config.toml
n_layer = 12
d_model = 256
n_kv_head = 4
norm_eps = 1e-06
beta2 = 0.99
decay_fraction = 0.76
seq_len = 2048
Each number is 200 + 40 x the weight over its row's rms, rounded and kept within 0 to 999. Layers, rows and columns count from 0. The size before them is the row's rms in percent of the matrix's.

# layer 8 attention query, 256x256, rms 0.131, rows 43-93, columns 64-127
092,279,154,210,175,291,237,224,161,178,251,118,206,244,222,199,228,163,171,211,133,255,184,243,220,253,161,221,125,228,155,107,202,189,261,195,169,131,182,221,150,184,147,217,207,206,243,197,172,185,231,201,229,208,248,230,195,187,249,108,248,175,212,248,200
097,207,185,235,168,231,208,220,185,251,186,285,191,213,222,196,138,256,169,261,133,216,165,241,229,211,215,140,210,168,180,115,243,220,207,260,240,174,178,263,223,187,250,114,185,268,228,160,259,211,214,169,246,205,214,177,187,154,196,180,174,207,159,184,158
090,230,204,204,196,206,191,166,191,187,218,242,164,254,255,210,180,192,193,221,95,231,186,200,226,188,181,182,258,176,222,176,258,224,199,137,157,125,236,157,204,105,217,231,126,183,207,203,243,184,208,203,251,185,163,263,150,185,210,148,200,160,170,162,268
089,236,228,231,204,215,165,247,235,176,176,218,244,280,149,276,197,164,236,181,184,238,150,237,159,185,168,149,134,211,291,173,137,203,197,182,184,156,183,215,165,146,204,132,207,248,188,222,169,243,259,237,138,160,144,225,224,213,156,136,212,173,279,310,238
092,209,287,220,231,246,240,167,181,179,223,230,189,179,243,266,247,142,199,73,188,168,262,233,224,180,242,190,196,192,188,169,150,169,208,157,187,246,115,224,179,257,277,151,210,205,173,210,194,221,211,272,211,243,238,167,263,206,111,238,153,185,265,203,234
091,213,197,172,249,205,154,252,240,244,338,159,175,195,211,177,228,225,217,122,209,231,225,112,249,139,234,218,258,222,260,192,139,236,186,252,262,183,248,236,275,181,301,199,246,205,189,190,212,165,209,298,143,171,187,155,249,209,191,230,232,126,145,212,211
096,214,157,240,174,234,114,222,185,195,208,225,143,229,187,177,171,235,153,147,185,206,198,231,245,185,195,219,145,238,169,267,168,163,262,171,174,184,103,209,271,192,214,154,166,201,225,262,143,198,117,197,182,203,202,172,223,187,231,132,232,236,171,183,147
094,232,176,261,156,161,150,217,184,154,179,283,159,127,200,158,213,203,184,223,238,225,168,208,174,237,147,265,146,166,217,156,255,224,172,226,180,198,207,207,212,174,200,217,141,173,204,141,233,196,206,156,330,232,234,155,193,217,167,293,165,281,159,241,149
096,202,248,170,262,177,144,182,199,204,226,234,247,142,144,175,263,159,108,186,199,131,239,212,164,222,182,190,180,185,191,198,255,179,165,222,223,185,210,242,197,242,229,205,190,180,166,240,301,227,281,233,187,231,139,148,230,182,202,224,147,203,114,179,169
082,210,215,220,197,204,193,211,154,161,145,158,203,153,194,215,149,195,231,98,231,255,175,200,187,194,198,157,203,210,260,113,259,207,181,221,211,225,204,244,150,206,183,178,289,210,177,136,201,274,209,134,212,161,160,118,221,164,192,155,180,211,146,286,203
092,160,200,154,126,220,178,163,272,232,187,303,188,134,217,115,210,221,135,214,197,284,262,218,252,178,106,133,234,251,217,211,195,234,198,269,147,209,239,144,172,140,214,124,176,188,142,231,193,178,162,247,200,169,159,170,251,219,208,158,233,162,189,249,169
088,172,150,200,213,269,161,168,226,232,95,236,183,205,218,219,203,164,160,253,161,103,151,222,163,161,149,167,155,257,178,219,143,200,244,218,230,194,212,230,155,215,223,300,217,192,93,206,195,199,156,138,199,146,248,187,187,151,236,182,185,230,230,201,185
090,180,243,180,204,224,152,238,221,225,120,168,187,236,170,194,181,238,154,161,237,207,140,185,186,229,251,210,159,196,178,138,199,227,223,218,235,233,241,232,160,246,152,183,165,279,234,228,182,250,282,180,172,260,181,228,274,230,214,223,233,208,143,173,256
099,198,187,136,192,237,178,261,226,165,166,155,173,289,189,161,156,230,172,241,73,199,253,200,181,210,172,221,193,307,181,214,161,260,202,211,283,178,195,181,210,186,135,162,206,180,231,220,198,122,197,208,269,177,224,213,191,147,228,176,212,237,261,242,205
088,235,181,229,104,140,174,223,238,144,195,238,211,174,226,165,213,150,109,193,256,212,196,258,227,149,189,166,253,208,201,85,249,174,208,244,134,212,218,270,259,230,168,260,193,183,230,211,178,208,229,113,237,228,174,253,169,182,166,184,202,266,199,215,191
094,216,147,170,208,170,176,213,221,134,203,177,231,170,186,254,185,151,151,300,313,249,285,217,175,228,253,260,221,221,227,205,199,209,209,228,206,203,106,184,176,245,226,187,200,321,196,186,123,120,261,186,247,216,161,170,123,196,179,247,276,199,159,175,177
085,224,239,178,189,262,201,223,244,186,143,190,208,168,173,167,176,235,266,145,161,236,247,218,245,196,187,250,215,193,204,158,66,220,187,244,111,180,158,243,177,197,194,210,88,248,226,171,211,141,178,145,232,138,223,201,211,221,224,217,179,172,162,266,186
087,207,226,244,155,193,300,292,229,198,128,181,279,208,202,189,246,200,121,260,217,194,188,190,119,213,196,198,166,135,236,221,173,225,217,168,156,303,207,262,219,187,254,228,218,207,175,229,213,155,277,77,231,211,254,165,191,238,228,149,216,222,186,266,188
088,209,193,243,227,199,171,215,102,206,197,151,251,178,222,210,216,237,214,240,136,239,228,224,217,189,149,140,191,193,243,232,175,297,286,165,269,181,214,182,251,204,152,181,221,202,141,185,218,157,204,144,244,255,223,141,218,187,227,173,170,219,265,223,119
091,270,209,146,170,274,222,210,217,204,298,149,290,161,203,231,149,248,154,184,219,151,226,268,225,232,188,160,209,191,91,201,156,195,192,204,164,167,215,243,203,223,167,228,250,198,195,193,218,228,186,212,223,222,250,212,226,278,205,214,265,237,138,167,288
091,167,231,243,87,157,209,224,230,184,149,133,213,262,191,205,228,129,122,208,148,228,215,227,202,189,188,222,175,184,140,248,121,163,130,227,230,167,239,218,176,187,201,113,177,129,212,169,175,160,207,177,166,155,167,192,226,195,241,126,181,247,184,187,190
088,165,120,198,232,172,179,166,179,175,162,223,143,229,190,160,209,190,206,127,171,197,269,195,222,197,160,148,277,234,253,204,233,158,197,211,172,141,302,125,220,156,230,223,168,267,175,233,238,204,198,234,182,135,156,133,163,230,218,230,179,179,197,157,223
083,197,248,193,230,177,245,188,192,221,194,224,111,235,242,210,247,247,199,177,198,226,172,253,188,222,195,217,128,207,197,190,196,193,274,141,185,180,237,150,266,95,229,173,116,216,151,259,135,228,217,251,252,205,204,239,189,209,178,170,164,204,185,193,168
097,196,159,201,252,175,199,170,193,219,230,197,268,244,190,191,214,283,248,129,169,193,118,205,192,255,174,169,189,292,228,202,232,145,251,181,179,256,151,184,223,202,206,207,234,219,139,150,174,224,225,165,194,196,241,229,241,253,168,222,171,183,236,164,200
096,172,231,116,204,181,145,197,219,188,208,201,194,197,196,220,190,198,214,233,145,171,184,257,248,157,199,174,156,274,267,157,207,166,229,195,210,163,199,189,186,206,150,263,223,211,301,190,164,161,229,180,219,134,239,169,218,184,237,118,220,246,121,248,187
096,236,262,254,266,231,172,209,137,212,198,163,222,238,241,130,221,248,216,208,195,193,182,217,212,181,158,150,178,241,215,165,211,226,148,206,238,203,151,159,257,243,124,178,172,182,183,245,250,208,279,245,245,217,160,173,202,279,191,238,189,244,134,202,224
100,186,226,183,159,243,184,148,191,217,212,172,226,176,185,185,140,213,246,270,207,181,153,206,217,232,147,172,234,275,230,165,204,133,226,203,142,203,215,204,159,155,170,226,155,176,207,163,197,166,223,184,222,174,302,241,190,178,213,307,182,139,229,286,228
089,137,249,231,242,229,218,202,174,202,150,179,242,209,167,139,184,263,269,210,209,236,182,131,206,99,211,278,174,152,202,178,247,226,226,165,179,147,242,167,265,171,166,164,180,192,196,120,218,234,205,202,186,229,231,225,196,259,180,298,231,162,210,259,169
100,177,219,203,232,200,233,188,179,215,261,198,275,182,216,161,215,235,233,89,261,257,201,213,209,257,220,213,186,161,218,235,249,223,276,127,254,215,183,178,188,197,193,242,217,179,248,237,206,168,182,194,219,190,239,268,115,264,197,138,243,213,150,198,229
090,233,202,267,147,274,214,232,189,196,158,186,250,202,182,259,185,234,151,226,192,223,247,275,194,174,234,183,210,124,224,280,176,206,181,214,194,200,179,225,226,214,197,211,213,289,176,157,259,202,262,184,154,203,226,186,247,269,226,231,228,197,233,200,249
101,239,177,181,243,253,227,231,218,225,219,209,293,203,237,220,234,221,195,180,163,204,225,251,202,210,138,177,217,201,162,178,204,189,201,229,223,222,170,164,182,130,110,216,222,190,253,146,175,172,208,228,205,270,196,145,163,272,233,168,207,221,220,218,230
099,265,154,181,198,233,149,260,218,226,199,218,212,214,197,238,205,147,233,214,203,201,142,249,176,209,207,197,175,220,134,120,236,214,243,229,180,194,208,217,198,230,160,161,157,203,254,205,190,223,143,195,267,194,250,172,176,156,98,285,187,258,214,221,154
093,186,259,175,257,223,228,264,235,183,169,237,140,229,166,192,233,202,211,278,211,224,229,142,289,154,211,145,266,158,219,210,187,173,205,206,242,207,138,213,218,166,234,238,279,169,248,210,222,141,216,145,245,252,220,263,196,166,199,132,189,213,193,187,236
094,188,193,163,234,227,203,191,180,159,156,145,147,259,193,244,200,164,221,230,178,156,215,200,181,261,188,203,159,223,202,218,187,197,203,243,177,182,227,180,176,239,182,243,258,290,114,241,163,222,238,213,201,179,241,211,172,232,207,201,223,218,238,179,192
098,229,179,152,209,174,181,180,195,148,196,177,220,172,228,136,226,137,213,195,231,222,214,213,216,225,231,120,197,203,203,237,266,233,140,209,198,169,174,193,152,231,186,187,181,202,269,214,210,155,184,163,182,228,202,256,181,240,232,188,223,210,260,196,220
091,200,207,187,215,242,158,242,188,184,185,189,169,204,173,221,191,213,155,138,141,222,200,165,151,239,207,232,101,230,235,196,147,243,188,157,200,200,221,221,160,224,164,242,274,167,204,261,197,201,230,160,212,178,143,176,179,202,234,196,174,156,249,165,140
097,207,183,263,220,186,225,156,229,99,254,239,207,171,205,152,285,294,174,205,223,235,181,237,188,230,213,229,245,218,217,183,236,262,172,137,248,285,326,237,240,214,168,156,211,197,135,139,124,162,201,245,128,205,204,266,184,220,206,192,263,125,183,191,185
094,161,168,253,156,161,260,218,231,153,225,198,175,233,245,222,133,244,120,149,161,201,174,227,263,169,207,239,223,205,240,265,190,131,206,191,172,234,217,237,157,239,222,228,211,157,200,220,321,188,189,247,217,199,185,217,167,239,185,290,182,210,127,211,139
096,151,219,191,103,151,168,280,210,180,176,240,273,191,221,202,177,252,206,209,192,212,227,252,277,206,228,188,157,213,213,226,260,144,218,188,162,266,113,249,236,158,149,176,223,173,156,159,186,150,140,212,156,224,191,208,186,224,250,264,96,170,156,180,162
095,200,211,226,241,159,153,242,184,202,255,175,238,243,240,213,212,234,230,191,221,114,239,225,161,254,203,179,152,155,261,161,214,215,232,173,220,125,155,183,175,269,181,144,192,182,150,251,248,213,209,217,96,193,221,157,190,165,203,209,158,239,176,137,93
099,250,182,260,173,135,221,154,175,224,204,230,241,274,234,134,197,274,207,186,138,250,197,203,192,200,96,143,204,185,171,246,220,163,193,172,233,198,222,165,238,126,243,138,165,219,201,151,200,192,167,244,169,257,202,215,294,153,232,292,214,204,277,238,144
099,165,183,196,153,196,250,209,277,195,158,128,184,120,156,270,194,203,194,172,263,105,207,306,198,189,211,181,173,201,176,196,231,167,141,218,166,171,219,285,214,225,277,210,159,323,200,274,198,215,226,261,218,230,155,202,166,192,242,184,190,207,221,202,147
092,248,136,182,174,223,165,120,190,230,132,178,142,208,178,197,221,195,161,188,177,228,234,160,201,208,183,201,178,147,214,231,296,236,270,146,199,171,212,203,248,233,178,180,271,220,148,255,224,169,112,198,179,144,170,236,130,159,182,223,215,107,213,188,188
097,221,148,245,153,232,224,219,283,207,208,153,214,181,219,117,217,178,200,171,182,214,206,243,157,187,227,218,167,118,105,162,201,175,174,156,178,238,197,176,236,224,207,241,173,271,177,181,205,251,248,245,197,210,242,252,171,213,254,164,141,232,233,246,200
094,135,240,236,165,168,193,153,276,159,254,176,202,201,248,253,221,162,191,176,217,106,186,176,178,223,203,185,151,228,264,208,194,155,238,184,148,229,209,203,186,272,320,243,237,195,234,172,231,297,202,203,114,210,195,186,214,125,131,224,204,206,253,222,157
095,262,215,234,293,115,223,186,211,117,175,189,198,202,116,166,247,249,255,158,233,206,173,210,198,207,219,250,211,173,238,232,252,216,196,188,162,209,166,250,146,245,129,198,184,190,140,202,202,272,252,141,211,219,241,217,218,168,229,251,223,210,197,256,176
097,223,309,158,191,240,171,209,208,215,194,129,208,151,158,241,158,184,232,179,189,142,236,181,122,169,191,206,151,200,143,166,171,188,174,222,163,158,238,214,206,215,190,88,182,182,267,189,157,206,237,214,186,224,189,165,293,185,216,226,177,193,182,130,148
086,280,206,177,192,140,173,259,266,171,238,177,260,230,204,188,122,274,178,183,220,215,230,222,275,183,262,169,209,218,188,134,236,265,232,142,195,166,166,160,194,256,242,216,203,242,278,208,201,208,227,201,226,189,170,165,246,236,174,170,238,186,221,186,227
088,238,199,187,158,243,207,191,227,252,165,103,265,190,221,149,151,263,231,146,156,132,197,197,193,189,255,212,241,185,151,186,136,255,281,225,198,182,177,194,260,197,148,248,143,190,207,207,197,194,121,234,157,175,208,185,268,278,196,177,261,239,176,183,168
099,262,145,208,231,229,126,247,193,212,200,131,213,181,138,264,217,203,227,239,259,212,185,170,257,197,218,205,184,240,207,288,139,205,201,240,254,217,264,217,195,175,267,211,226,215,103,242,235,241,195,183,198,152,185,198,272,172,171,226,222,149,212,211,157
091,252,154,189,271,300,147,199,180,174,193,211,217,157,307,240,175,173,190,226,223,160,162,173,197,172,210,277,205,239,193,243,150,128,158,256,233,217,98,177,235,234,208,184,206,258,245,144,151,179,164,178,181,171,276,189,243,184,201,192,230,237,252,188,177